{
  "n_kv_head": 1,
  "beta2": 0.95,
  "steps": 5272
}
Each number is 128 + 24 x the weight over the matrix's rms, rounded and kept within 0 to 255. Layers, rows and columns count from 0. Numbers have three digits each.

# k: layer 3 attention key, 64x320, rms 0.0817, rows 41-63, columns 80-159
# q: layer 3 attention query, 320x320, rms 0.086, rows 42-63,106-127,170-191,234-255,298-319, columns 80-159
# v: layer 3 attention value, 64x320, rms 0.0612, rows 0-4, columns 80-159
# o: layer 3 attention output (transposed), 320x320, rms 0.0687, rows 0-4,64-68,128-132,192-196,256-260, columns 80-159
k41:108115116152113111124155135120098161132123119139139173122147152141152122112141169115116093125124130155129171153125103116136140125120089111137140130121126158139108124117106118112150151138128107125110128158148108108150128106205113116128123133
q42:132140174099182113111124116147106095103158139131113150133168169120120106150098142126111152087156144178124101149140112155144154103160108111143124147098158150148146159119135101121145097127132099134134125110132163134092146119110130120101139130
q106:168130169149137094053105128142072112158150157110127141152142145119117107154144163116098128105123126119162121107188182149148152140109135123118113120140133159125159106114122119132168129149159124117125112083136174171137144115113130143143124152
q170:153124137096145098122116091137101156170150120140096143146073150081146140111143128113081150103146172120140059115157166128106143144151159132077107118159136148114145081115087112141138124147119132166156116145135168094113146108095107153129081159
q234:148120160138146156097096166139064119144148167180077102123145156134106172173123103146123174119101103120160138166130140109150110176127133140119200165163140117145147131122088150154139188141104180120079143148099103176185144143175137145212168093
q298:201094122109119080132157134142137135147119161122124136135136130101168115125152130125058139151174125131103104159146158126145153160103134089105115121164116146130120117104116131138111116131119054117105112179144159088110146089110173140122091139
k42:115126140167115128136129129124133142142151145124112094117094123106109126148198109167200125099084147125146131144087122155152125140132152172102144139131107077121102126111120115124087127107149159101120152129129114198134108103176107127156099100
q43:105157102109144134164110143116139150144088126158156129129139113129093141073097105136122118126104192096144155116109125133123140076119154130139088107122088166121141101135141118122118140137124081104121158102113127075141112180085112123092137169
q107:112167126123121167120137125129110154121111124129141141163148139140150112097126095133137112162138155151134155121085107128114113107150134113130124092124157089152134122169123070128137109136123100099108148135140067122111110139120111141135102144
q171:115170126120136139122126173110130151100135120137130131129138113120116145106112090131174131131151149090100158127139110127128143119143114109156115116098137102142156129180119122114142130107121119087135160159156102117124156110130168129106132126
q235:073157104144123106140072146121099118108138104091106152141147144096129104140146130169172141134141110126141108108146118138132082126128125178144138111151132130103142151141163133117176111114136116117126133132135108101142176106135141125101132121
q299:118175110108121132108094106156084208104117095103111135127102116103156126102135108118144094110111175103107163092098108119094127107102130124130100108115118090126148121174126116089138099109161087081153146112134100115151104125146107131121140123
k43:080140118081150124106118152097096117132148129093138122162087133120151109089160121111139089151089138140156140098143125159078121150132118144092130142135117109113213162122131110134111141122110147140132152110151157173099119108110151148116170140
q44:124137164100099140145147179129156160102168156156132103158122114137137127160159090133129102136137144152096155133140126143128132125115115149111122088112166099126149130140155124144105144103105123147127103137079137123165140120159136133123124172
q108:156134152143156124136117158087133144129163126079106090119074158152123129138197111186143124148164148138129170159109145146129132108115117149112131134112129159124151140140131093183128093114130142127083150129128150129136102108116138156168150172
q172:156115151146109123091159140146120123152138096127093101146108156155145178154159107121126129102130145167112117156096114155093107126117148115131148106139110172155079156156143130162085138112151164142102083122077123113077104144133104135153115143
q236:163138150149182076125122087158122106143104162134117073095148126135094126102083135125104115099132116141142220141137160127171115151160140084113129124087116159154124107127115138170132148127142177131140098164120105151084115127164105122151137155
q300:131130143071107083186143165096148163079118164108121114155066119124134190143156131117110118091161144122112144177109147184112124127121204102115129131156087130167149145120166102124101144085112104133144131127116141122151134093162155148132122156
k44:150142121144109169155085099133169137119102142118186081138082111145122138051082106136143149169114109105077135146120096120125146181153139088108077121117166123127085173123163093156168062158106150103117094140149097138119130084113139115129124105
q45:065152089112080122124125164115118118126116117101166105111143135072133128144116152129133122122107134162118072120183115156137102121148132151144090157126108116117116121144117079160124117143126113098120122131153109166131139102177092150113118118
q109:098086148101139108122094134150100176146142129105146144140134083121123145154039149160170117107141106086136131106136142146124094086130139130107096111130080097146167157144156116118146144143135082147132073167096142111114155174143133119144163103
q173:132130072117096125067099118108152114194122131148107108181151131174134158135098116105117132101144117134108095146145141139101077115157151131143140159135115128099101128137119112154102145121129112142112100099134123132081112185111089145109167113
q237:150109128148107130160184140169139148165132135141158116112127095146136125133161117159135086101136120116113108075087108131111096170070123125095137116133121099145134124094076086118154154124104088143079113138111138092115089125133141151091149140
q301:132098091128166138138069152115135132131113117144111157174098120133148156155084195138109120104176137165127133152111115147094136126156123130130149161103112113087135128144133141144094135110133129106106130118108155109142103162135118133136135091
k45:129130126157133162102139127144141140108154120141144134129149137183144133109145125172149137108102149136081130090065084149115122093104152148166163120100137097131111127130099113137141187158111117156072157157105104063139128088110110115100138132
q46:124112133131184126133100120105074140133139134092124138141150089117136129138088157148110120137099142108160099088120168129166110130111141133127145138097169157144115090122180189096145181156130105090174134119154121141137115110101122141143135145
q110:119117131115155107135103140108104121093130100122099097120126063128138118129125145147123122162094085127115123136136116127145149113108117153140139165107155105141122172104141129134087144134112096129168135111128052143141120184121095114137123158
q174:090114117158165090100087081135124164099180142139128143086138091142108112137099178175108108095138126107142140126145143138167118124138144170149108161139144151152136123095161164089117136145139118094145124120140101164152124136121118102131143152
q238:104110139112130107129128121129087139105165111140161143092114103131124091129176155116128108103100112138137116142136123147144114115148130159129159158109094137131130141092110140090090114132117076134164162129108107131119143127126142103150140160
q302:107117160173192124088096129095083177110116088126160124102109100146137119145117174127110114091099106099130120146126129129151063131139132162147113128115151133135140101112137149093124097142141085132167094133128085140130114143132092119153119177
k46:108135150119063145128129119174098137122118103134111142116130178151103127139127152094153096134132133131124134132119129095111126086126113151120128143129112151114107131107110140110145129100116168144140127147144096103140148098171102115130132152
q47:132113144150154117067128138110088121114116167172145140138135104100161110144121118132136118162121126147135123085141151122101088155118136108104136117130155118122131114101142141098157157144113127140148102161183136112154101143115148181170136123
q111:078100145068127141104092152115114155069097146122136113128098103110161125111119131163148111159114077126103106107128169089091067118129122157121114143111160100115137140132138150127144126125135135097139123131168105098128123165149112167131141143
q175:155126137133150181090114097133128118082144157160129146138109127134110122141097130166134119141120131105143136116124141111144138157116093150116135114129159151173158163091110123088124192124151153074118146082141088122156146137152115139167141106
q239:150099156082098098135151169088085161129154121143112118114122110152118077108197134101116130110141118154164137121134148119143112155138116112122107126110106148138103154152076158088096155117124106131127167104161101142141108149112144141136181176
q303:146107172111144137109144146132103131102143105160172148082105151096151080144139158127126165164116146099137139104142150114182071173157122121121133139144172126147115152129118086106165106149122119137126106114166094109125118135094142143145129154
k47:100125204092125182098151129141129106096157137110095149107144149168119072171116114105121138120090139102175105156115095140119097075134150107162149139106113141096150181146123179097122093149126125201126154125126169118181109133133129163128112190
q48:126170100133150120115136136152166124103109134136126127124091136091166132157175101149135112129104112140102106125129130183100127131107122159095115090139181129141132103121158150136093119094103108116153115144143143162144118104157139121120140127
q112:107158104086113133160175170093210157152124140098144120090099148085108123101155101117123084191108140185096113122096131116101116129140118131148116087138122124101137110137116099159143111095143103134119098081145143129140115096130129124094149144
q176:136173108106093099170124098125174129132146141112104179081136111128140150113147124102110085130138124131115132111117143123140161125129149104116105115127121141149144102148143162159138168097127105145136084105127137169144103062096114081103083084
q240:129167102108138129142124152141193131115125150123141099138124112143122133105087130164139101131142135118086179149125148146110113125083103117168110098137121139130093173170124103105128149101120121145121137121109133149169152109121136133100098090
q304:132118118071146101182188143125131120120124107087143111093146139092137103134095115102074084086107130104153132086097158091129163107120170167150082096137144121086087151095115140174124110103160069113170114109139135112110145104129142141088106111
k48:101154118099145076150124118095199130110187127110144143159114119129135077104087174168079097148093122108102152079110098131107141145141169097128129036161111124136132181149158135170180130149115136159078108083108111076146094179138129100084138077
q49:082204119114126123157125119144160177094104151156122119101096098118126142124147128146150155161169126164089164106121136153099115092155128088139114167112113107114129142192155066182099109106106138117115143116116108125146111125123120116133097100
q113:148114141098133138144167151114136139158133194176139102118112107120105127124179149130103120125170120187080166169106126126127135133102112089132146127144115100114166135110117135172129119140140151160124141136130092148171122113105160136175114136
q177:143157134130087125135159099142128113161126166158090133116162106114110144110124118119121154176152078168146163176157155112133126109125123138115129131124085117122144154139147129168125139139117190105090145159116158167137064100074150080102113160
q241:133142123144096135142146138152159117114092124147156136100133153091124107103156102129095086115119110129124134146175141146115104097125096129156098158128135136130169154157157148157123135098143152135132124175125121175085123119130136142112118108
q305:140149096157109135112155099145151124110104156133152097121133127107162154108150154120071148141143102144163081161155119152101138116136076112142113115162085152145098142128150111134140137115103142110113101150132120140116117138127082112112066116
k49:135114116160078094173161138169213076131069151159108104123131156113097125134122069128083106150124124142106153146172157157091155113103110173133071103153155130157121166139128165152167138117145183149095153126155147113127126087174135094124121128
q50:151146133148109088090148129145084134120121165125089123124136138118141114128136177112118123135129122094152073112122184139179146151127137159144100121144141123124129159145166141115161139160148130138130165117152113153122148116137133155114119136
q114:086141154135081135135105178128149120087112114097127112133116133107171200108132135129143133132130108125104088151125130145093096111132169111138097109135138109086108167164151095122180107122103097155131106096134132134158162119092098112092122139
q178:081123105117130083130113117128139119068104091134154136092090128134147115107127164129127135149168136088125114091118155127155104068134109133121092130108129121089138129127131137096168093126119129146143141126119139157131140118127097135101104113
q242:127102121060133114154136088119133104154098163100142088118180084118122162090146125123122107096165136147137139097095107095133072110105139104130134087090149101118167133101137067145142127123095122139117109124111131134119131111131143130153159114
q306:115127137158179125093145122123072130148078166145120113121106170133127114186100132099126177165134167104118100119158170104106101065183092163184140163119155129149156176133135147087150158168166135165107152177138102145190139120096131125166104118
k50:109119090101103115152147124082159120129143107124119155092172107103140146135120180158140111132129103128139119131138112076122077084116115135135180189139138118140141106111130112115102138118132127101099118125135139133176147125137093113139131093
q51:120130130142110100070090104119108129109138088108126132086148128162193153144121082152134107176121157164069059118098107143104083173129160126149092098117110112131159113159201134133123149120087103163111106054119104086128098148103138120118131108
q115:161158159129077140102145115113088122126127123103143109120171109163160119119141099165166151182153149176135131123104127134119099157218119125101119097096137083124155125168168115164113131129092099163117131099121139083141077148124144134129106163
q179:142153150128130110134150148129145165058120150102208146073136121142167122152163113162080090124154118152160133137139138169107125134144132097121085084064136087143131110117149113104129128142096117094110156128111122114089120120163168134101157136
q243:111130135136068158163092155117115152088106085123125171117107159110161097119178127144142142137127126128115132149148113170123118146112126119098107146107107153133119115148128133093094101120138103099147100121150126123077110154106124138095131150
q307:112107136154109124093109157120146104148132122143159071111129132129170121158149115137131126108104152133101095093139094123102106101143145159104093129153156105148166132109168186100120131112081107126122155134125148114173127121158153121130137118
k51:107155125085121144126157133108096138114123151086097081147075135107147136095122133088105150158097130164150137080087091130122153150069141143104134127160154146145126152146119105110121070137139139108145095149152140139129162176158136140109187203
q52:141178159092170120146126112161155153152163097107174102126125122146093096136089165109091105141102066166134128111128116148146113123124123135111179122116121121154092143156130155160118130135118154139125111117097144140102098155140101109100131121
q116:119147134167137090150066115115142132102069090119124128094115156133142146141063181116107114116116084109109117110154147116147106095119150106111126120150128141122124129149132147100143124100118141148145123103134140156124128127141079086103098109
q180:144140114168131140118106120147137091150115100123119149130154147124098132117065126141131132147128085128162134101104120125107110129121139112103136117131117155112111132139163096128125144136136136157128111122130107129094159161126099150119118120
q244:137087119157141128136101148134129135108129117146129133128132095130155137105142140150141116121130098108142119123119138171116121137138106130111106121138157087103116109148131119114126132149147135161124121137108107126109151152100108141134122111
q308:125124146119145106115124130072109088095142095107099133077143156107118168131123145160128115130140130121141136092088131162113126109128085115084167102117127164104108137152139139130124131103139102121146105187145122086137109131126132113096077139
k52:123129130155163163125132106165137156121088150138144133094121122125196136146133147131155094118127155104129124085094140130068076121120124087130124133127092104123136107123124123098159095151161119098129156166127112160125113156142092136146139123
q53:130156081131132132160206141109135092102103122114163122120083130103131133084148150134117145076143125144131099100127098142136117119156130130115133099117100118101124126135149088194117133145134143124107135111096151116104127137142092156110118094
q117:111115104138137143129146148149126114142134117127140088108125126135098115147117133102108122113193146164071141106063096126157114121146151092115118066153094122136141167124151113118107105133115182152110118126116149150130162184114119155102085110
q181:105107119176136157087134104129114109149132115116102103161122106144124122121150113095164161128114142133054119146082088119096096098146127088128134122134128129117095206122191159166077111136127187087115139120107171079166117146146158114102123126
q245:135104146132154161088134072146133132130129109125183096118095109106158113107108114102115142140141130129130107117080120111127147101114116104137117105133117140166122142091154119141094109106154147149160116201100169127118119162099155117134117124
q309:112165123140106144128107138136159102120117129147113097136118108142140126096202110093165139095150161133117093134127093128139120111135136131103120093150082143130084167160145133144160113116127190139134133117119154091126140143106144140105085123
k53:164158122102161123136135104133112154155095120140136155139134162128126160103150134114088142126127140124091130125148130105113112117131168092139044066157115150140150132134129154148099127105153136111147131134117152171098115114068125120144115130
q54:151126151133107171139184128153121137109154194141142134171191174092134143138102131122116173161111105100125118110147151148139109148133097122100100137108124140100154132124099153156141150131147110064127123115142112148137177142130116145151148152
q118:125152113108122137131159156100138117125099117148144131163172158119213146109143140165117120129106125144110118137207114136135123104125100117105103152140141173108104150087125114129078161151084120112104118098151118150129168134081126118107157150
q182:113154087168125140123139141134152160117146151124148144181153097127160110116127129212109091153119141163127118110170124139118160107098137123134108134124150103108180146133141149153134144124092126103076115109141067081152160103094119081084101121
q246:126135112097118146113154104112099119152142161111129131121131161128163083111189121089142093154139104130117110099128109161133135155112098113143115131104099145124153106120106088099105153117124091138159121120164130098131081168103163133119165165
q310:104128114139104119086150112105180175140169154137218152154179042126142115143100118185112098135138108157087088091148127149143125125128096113080110172126100134116185150136131104174131145137126161080098104094107129130108161148117111116145206138
k54:100161062150123117145101143123160119133132117102137156119154134155143099121138101136162103141170144175163128126118087111132138151155117104117127080111150122130142147163160120073097118099128117167139150100147102143139104158095170137117105152
q55:123080181098168151129132107139130168151084115090184172141097104136118106082083119135167116142090126109149143096068127139121147112153141105118085095085123158107118126144169160100133121147144129131124074123088158121109162099104145107122103113
q119:143095126133110170101106127105124181136076128117158145118124175122158113132129106125137108146067104144130123140141088101132142125138155130132142160124153143098105112097162129087105084106101118125136142121137171166097172076142078080110109108
q183:183067151134095177109150080144093118181110123118104096153158155130125151157102098085135139136130095109092141168117105134151148157125151114174186159139117160151126130121087165134119120120111173135122139138105142151139134151140168151170121108
q247:152130118139139172117124107124115083093111114114147120116122147158092137110109157122115138127110116100123124114130120127157135101180117133140146147122167107114177164127129124139127088132128125100137116109108117143114133128155097102145122131
q311:149097147146115116098120101160104134157089178102139130116144164172122131155123110100105095159123137151133106164127108116180144153112160111126143148103123144129067171125148127130129087099132158124140145173108161163070128125129138100142111118
k55:106103179084124170133160153190085099127132123128077106101078136160170117162142159108099082125112146133143100139142179085163110141165144172108126159139123099146149142142116128126146160160142108101159106129107119102120138156119123113176143168
q56:085176112098088146119125114109095102119158114121113139104151144118140119129117096107151160090131123159134120128146116135117112124117092145123128153128151111117119132152140065153159162142147142132142157124104099129099136148151122100151142121
q120:134143134126137139135150115112094076167175139168125148105117154155091105152156105136149145111137159149125135114119125165150156158083101130121133096140148102128144117141114136173141169158149125126162144112106082132109158129137133114182101143
q184:136149113153099149108171164128080078153157134126095122150140171092068132159130098146148184099117103143087126135114140150147109158122106134102177162174126093150101097133126135163124174156126162179122103135146143144112120149058128143154121139
q248:136109135122175117128163103109134084151124157150162099127121153122105141138099112159116162126104125130087169127094138168154178102120128129147167093140131110130169134112138097172149115120140145125108075157111133114131117109120149141118121137
q312:113173094100087096101133154098142140142134131131123114144145138183064171117109126143166116076120125138146151134141123181105146112111141117128113109148119117131136120135151104133128146097112142161150145111114118089117137106128152119142152112
k56:179136078180177136170095100124158115136136127145120127146093133112102181097117131142094166114093129137140090158161141143144138135132123161172121100147156135133168154139141145186112109094104154151142108155079152145091137127131132107085096104
q57:136146136157160104122100109126168095133148117145141085126144133125129154131163104141121111175122144163137118102109109153110123162122164137152131126099120091157164149115115080162133169131110114123106122174076128116135090115106146114120162097
q121:137091124132138124155134112113121116145105140113162101139102159145125146124158084118140108123123126142107175111143143121153127159135142148140142136114119144206145163101150087080126097112146178100109143180131142150172130122098186129130138145
q185:156109140120132134118097139167142151144106108158198119131137116163117149135141115195141091097140104073121149119120142161132090066184103125123151112132100130137150160133100142139146153102145115084105130140094119156123138141105167141127114097
q249:131136156129125148141127126146064134126150122129128095176147106104110143166131131100122109138131101129120134090140123143141104187117160166105130147155116136163138135095165133134149095161146148103166140154154154148109149144152158125149156155
q313:113109131133153163073121120192140079142170118153149144102116108127144104106121122123148143127122089072110145124130103146106097102171128134111145088138120144166136108159138096135111171132163215123091159136130169165126099161121168102121119130
k57:108081174125117116090136126193123123108166163117132142128112098156130160145123108113091143119194130100141144132114118111104106156124181114141170144124146157154110107116123137118103099137121168119160140127124168151125123141169157084164153133
q58:097101125145150163117142140152122154153139103130158149104113141133118124132166128102094132122152077108109123158090089089152124142120101143103159122163142151128073172114118137101111080129152135124120151088122154161124087138118106096137121088
q122:125107154146130139092122121129107138137129068133136158111115160149160142105134157132119107102145127059149130138132141071134133154122117139098139109088122141135080179116123119104124079164143125139156140116115146143125129104122093096139101087
q186:135118145122107158093152146145111142174145142140086109135100133135118139157138107116064149104154095128144090159098144082103159163179154150098196168167116135162104105137116116125126120156127144182166110136138147147122151118098096105149088150
q250:125110123169100110148136103117124163119141104141133143108096144092144140090144142125129111111101137115149124126118145122123113120101115143105118148129145072106129139147121121135107120154136151164113168137118125161175121124104095164136134104
q314:114091148114139085099146090165105134136126139161108148119095123124108108153114141136085116168141128127131115152078161082148110156128154135148135143147127123144128131126096145156125118130170114122122133107109137130112102134122100120142089125
k58:141101160141067107072177142123091123139093142133095098096110135116106113142124162161144122102125130149129088082114149140132134098160133136138132142143125104090123119138151161142090134159100138140115139180130114111148163116140088171160081103
q59:092130123125131165129075137107108131142098123112117155154084149134139168114101099125107143155122220099193104105101132112118167115194096099154180129121128166124104098145187113100070146105094169075174144138147127093138173100119157085123146131
q123:142104116114118160088083094137130172178134109106131127126139141126108116114131107125138116129117184113183118104118096126110186174153137148171114147101129161140129093167147117098110174131119147115125149092112192156115134104134125104125153103
q187:122097137180167131067079092103128101135174140117132158150183096145137116141105133144127137171108146117110094131143117107122174116107112146143184114143171154121158136144130151102086159156139149127082161113077171129135144125119152116151132129
q251:146085134160145143114080113180124105141145167100143116142104107120144172144099136106142147123173138123134106109143114108136117133145134139153134119144150136155125150099114168105089116126163132145135153148123165144123143145118106109166118133
q315:080086178083120155102093149131090092125182142135083152139108118156135130105153152108127121142164129121153100124143132092144171125136147140154152138103145203103110130156154151124095157170108158112115191132113123119086109165097124166146187135
k59:088110175146110119116110171133097112105125178112170154130126130117151104137130154119118075093138156125163165122178161090145108165104103119112104135112117142117120184034104128103090168141154124130097154176110152104096115122105161125077117114
q60:127127156136107178124141135145141109130140130141121162141164157126137130164158119150136114157112127132146127085135118137088150173145102106135094124102129061114139104136116151137171198155130156107094151116181091119124131147152121168134129094
q124:150137143156132113126121136126061072120104143107144115177138144186125104171117100142135159141089103092122158123144147140121130153083116141153115129137146127173145139091094158136127159183122129130131176091120117131114113194126173140145143139
q188:140167141156138091174147189147116123094143069113128133168126162152126122132123135180140142136105157130135140128133132152112123139151128112112089148113113101160151140122113140142139138154150047133132157091147080135124126136116165139117137102
q252:117108129103160084162113130113121133096119122110109104131162106129105131130098121140141126131103086125141129095161125169108103119108140160112111110135114142156130119157105110108149142133139114112140130084091093076129150155133184131111141133
q316:126126129146132122170137096140086073141091098106176123147134107127165118115094107131134150184131111115090157131158146157131128144145145103141117166085118121148126123147079086122153132149135137134141156135138074148130132189124154130124173154
k60:143131168135121104117146116106135098153142146097123126153118095125112119129133118110106160137161086157155117115106130099104119138133170135084118113127130140152121111110143135144116098109149140162140084123141123148113108142143148128105108186
q61:056143120135124091163135117144133095107102100120144148113099143172129099140138155134149130113126180087142107130115143143133094074148119144139145140132138153135097082144180067095104086137144095131099122109100160125124132122080079140099155121
q125:133120066089151104131091104117164138130093113141102134120119196136114085115153112091138140161121166129096130136082105114115119120154128140188140141114131121109108097110145137097106086121141165106094156112129148138134145103126147110098147126
q189:113143097105143136133112071158182119149123103147072141125093126161145113144117175078105088149149171092149131127111138115129144088170097142171124123099106145105130101117141153088058106125148164106087110124144161133072094112118100097126109101
q253:138130092129118121148132165167144141118138120136131127127125158090103121109183126144083091140138120133168157134165150128129165143118116130153086138127116146126114128161149132124117184136137103097112129112165135134131113136122112155125111113
q317:101136095174143117117122121102131111151139146146108139129106160148181104110140168132142140109106139093138061149132110105132126092156075117151164145128131145110098120137133131106117121119150168131139117142147124115063135151106111122102131082
k61:147096123145125094112147126135126165129150151139104139109137184115143125143147183124095092110125137101116116142128154119167129125117127136143163157132091090092125162123092139103104166149107086133170134159167115064145123113151147102089130123
q62:122154129156140159124143115093142102154081155153116085108144134143117125107203110145133122144137148147120177153122143114112182133176105117128074114120093131105149168185130105139111136133122129120093123149109116118126140101091126114101135137
q126:127149110120148093144127136103158118149111122128151145095110150120115130096127115143101115103163111145116152142159115143094172115163157099155128097099098141158126117206138086150130103127132145092140145098091151142108146098121097120104133108
q190:148112135146097169149137148108154115194114112109072130163151144110112128110145092118158131141118105145102143163163096136115146152108152124119161164152122128168084146176112130123105107099155146119105122122154115173106110160097097148141136152
q254:141131110145129068140160140117166119132141118155135109126146119116134131098098113133112115095109112110163182122165140156138136128109134106127110143069152098140164135141140120131131143145167128101109126125115132157099136162125113127141131128
q318:109141155122089159169132126125132086142155170134094090149117122117111146109174107127144102103174104145136143126170133147152204126111115129107128144104104146126124131149125111171110135125133151111097143127126177149128163130094096138138151138
k62:216103144155157113124116120133117098080142138159106127155138145162135102158110124161115139116143147112149154196139138117141102128123141119136091083172135058156099131146088161147128105164149175174131109116137125153136126171172127092153111124
q63:094107123124147096067168189107139164124143116132099139166089150090142152142101163160136042100125139140114099122128122131120126121113147164103104106139124139088142141123160096155088121156130111157121120167121125141143113150160084126125127093
q127:165118110105098119134169179111150095122171154122164159119128150124135110144145155139127099116184172145143105111110150146116120141119148139108139114121138102124186097143127126121124125172151135156115132151135121107109127109145110115167117162
q191:115102133108142170120164158127141145145105106100132136094091147071126124074152156116154105144189113133135110126112136149138148109140109137190140116144142134107124116148125132125131106127137148166134116150120153135122113124124114133126131119
q255:152102155165163124124157086114120061137125143117119145124164141163102163128070115095103159124175109139129169156104123096178148135159139113146163127105122147158126161130133159150132115111141186111123125147087130168097140123149136111133104158
q319:126136106158110148105161156111115135149120144150081154111124139131084139154112153123127128084158129111138138132126157132139161126134117132173167142120117163114122127149118150156134129130145163135123119132132142136131121123155112134115148113
k63:149155120144085123146119115104127125135156136116159146085144134139113080125120161195170168146109121154088150144150115123125157143098089155130136135134118154118125151193113106100103164079157151124172123110109115151113153082091101100114078103
v0:131103132142124135120078133145112100106164104149135117127132115184090122136111166096118121139151169105112143130102110091109141129122156115129124112138114143144186117165127159153097146137135142124164159107158130087156112118118147104139151092
o0:119150112157120120142104123123106155113155143170103115162105131109146160111143132134107151132127127112173152159111088119110145139145148150165117115082109132110130129147157069104135136118135181125162138149162122146140117102131183129117121134
o64:121195123125128120162111111144143139142154130132079150133113105118149137143133148129132140136131144135194129140081093130104168108157138120185082110074140142119106133142157137126148110147136146134143154116155154168113115095154135113127127107
o128:127122147146134143112094085150149143130160110125132120127096129134136129095150120128097118127162179141161140151098084098095190116150144122154098079091123139159146120144119157105123087127146152113146141114149155138103137128174156088124097118
o192:155110102142124128125126102126094106113146186119100105151156114094163137112124098132111174128121124119135118123144102092119160091138109139145119103126154140130088109167133146145168108160150125140123109109151159143134185089137106115105113107
o256:129130119154135153111122099153105106140154136136162148120105143139121134123112124132111127116165128108113118199094115073110166147148161144175101115112125136163162131123145137132131130128186149122140114140141154133109091141142161121125104108
v1:110144133093090109152120160078126154161130125128125120131113171117152121143121145085087133157126067117108144124131131140136157134084101132128131154140098116110121143129118128102085111135119147114114124088113089183118174132185127127147150129
o1:113154097110113073110153109104103136126140107097128139129099149127142133115128173129125113140104130092140107121126117125124161133123136165101091148172118134112151153204108170165099065060194145115123161127149146127137124109134196103135130154
o65:154114148129170119132131104098154157135125112140141133100139148147156119123130132155124143118150167151196117106124123133104138130095093164146096108132115120158128148126109142152139139114148109127118147134115095103121154129116180133135070142
o129:086128151095156164145132124105144155148138108138107144131153165107163117134106117130056118125117147126153146087122098083128132115120099092144119158133131142096071101126152143114127138108151165128087176089094101123151169109163117081091120136
o193:122133136143126094133153143126112144094148110156125071150148090108125118135131095133125111124094129129151155172129149137115103154134125097143128113102131113124139100117108082120169136100117140119133080115115125135126136130110133117168145127
o257:108148124134116103144106125141090106159100117144143136123129134145195106120140131094123140114137068124145098135151099134140149171073109149153119156168095118162111152130175134129101128106149133147117175132126114103117165086148152156156134109
v2:135113096144128133120166164061104121126117141101159138118126140107160121122097118134047120129156114119107100134163155115090138140178149094185132107119111126132172125122148095091110124123153109147174157160143147114116083156154124134141111123
o2:114148057115137122103196153076076089139143155124101113137160132100138140124137135120095108091138160167110095152133148136188108088186134073130143116163145100099116158127187098139162096082110076102123128087121152110102110109098128124090112111
o66:128115093122112123165169115118132109131121140137123114101118115107159130146101117138133152141132160149099108146128149138136109151119114092125114095142180133107115148139164109135139123131093098124115124108141151115147140116113117155087145094
o130:118135098140135117139170158111036081112139121136109145114128135145161125118133085119108160149150119141082121143137114134113133165150140112141129118098112117124147138168122117162095159149128125119123117112149102123155105163154115114145146124
o194:116132162161105124159142132143122166131136131141178127103095134135113092130118169115144137134097146094090154138177154142110125156085102133115115172129131131137131107134125091106153137126130130149141123139149096161164109133149129153133144151
o258:104122101134103105133112140098000089114117092133090133101123128099175121131088112123079149147143136135145109133125156116104116133147152108147141108144144128115137137141151116120115131118130119113127106138121122093117094152131118135105099071
v3:132143099113132152165126110117159136104112167135085129155166169117141162120130177138119147147169131126145141137109150117159130098149055098168123088096107136118145085138132115103129162144175122070062087131136138152147108143118128097138142107
o3:112126125113117133098165107120047101131128187141130142129115156077142148147140118141135140105141168114090120111095099122150130101118125111114101119110113131146114133116104107136106119140124149109075106133134130122114108104133143123161151103
o67:108156101150127112102114143155112140101123168168095135118109145104119113152136152099159109151098142128110116150085149137115154111134138120174136164123126152120088085095146153147142138151106141097115124157139100089146099117152141153112156115
o131:130169118125114120103100105109113144178126137120082131113114109132140140141135175131135119168140174099117134152098109088158160130163114109180118150102120105121113103128164136147132151185186191066122140113126119105134169125141105137132100115
o195:120119149167129118157100120132136143075117136118075105149141138105141121130088127114164145124097074096104076092166153166128128129123144172123113129141131141091139170148104161140136141128109149146164118130085134121123164132106122077091096106
o259:138154079107114145131128156109124137138132121120109111107118140117115126157130210145143185147143137159135146164091110138152104129172082084134128110092161142094124122087159132118135123156151178111117075151162137088121116166097090117129116083
v4:154125110172103132113157150121135113116129140096125125159128130153109165104137126163181135106129152123078144107148122110110152140127128120133125126121126124116165137130105136115145128149095134127157082116123144121152121129155108133142099115
o4:141164138099157170115070138112119138125087091150155166119136103109117130132152153131161098111124131134150134132120074097123098130086122133138140136104130156179140113154154152145137155140092153098115146127080166130084142130143101157115137086
o68:144088164121129120108123128137066112105092131147139118133116121175129112130148101091126114152109130143139130123153110117134071125132119126097132137114135105104141127092090146164127114127112130125087141106143128123140139128087144135123101130
o132:148137096137131113153138148149098121108117117118137099111128119138123156125165120124163138101098139138095088133144095119143099123129155152126134143142125132139129161141105104137144133123133127124114116121139134095162099141152144155128170086
o196:126146110177127115162104101148108163100110155138113138107158142128183117119092138102186141149105132140139116132108110131096117142139107124157116137179154119127109132123119133109120103105148161128129167113137118113158160174111149136117086156
o260:145144158146104089131108113156105138112120124105146104156140078190141179108149091147163109096133133153145139102194135082125144124115162132109097173116068077148159135149116124158150147135093142111101134121123175113142137124108139177120150138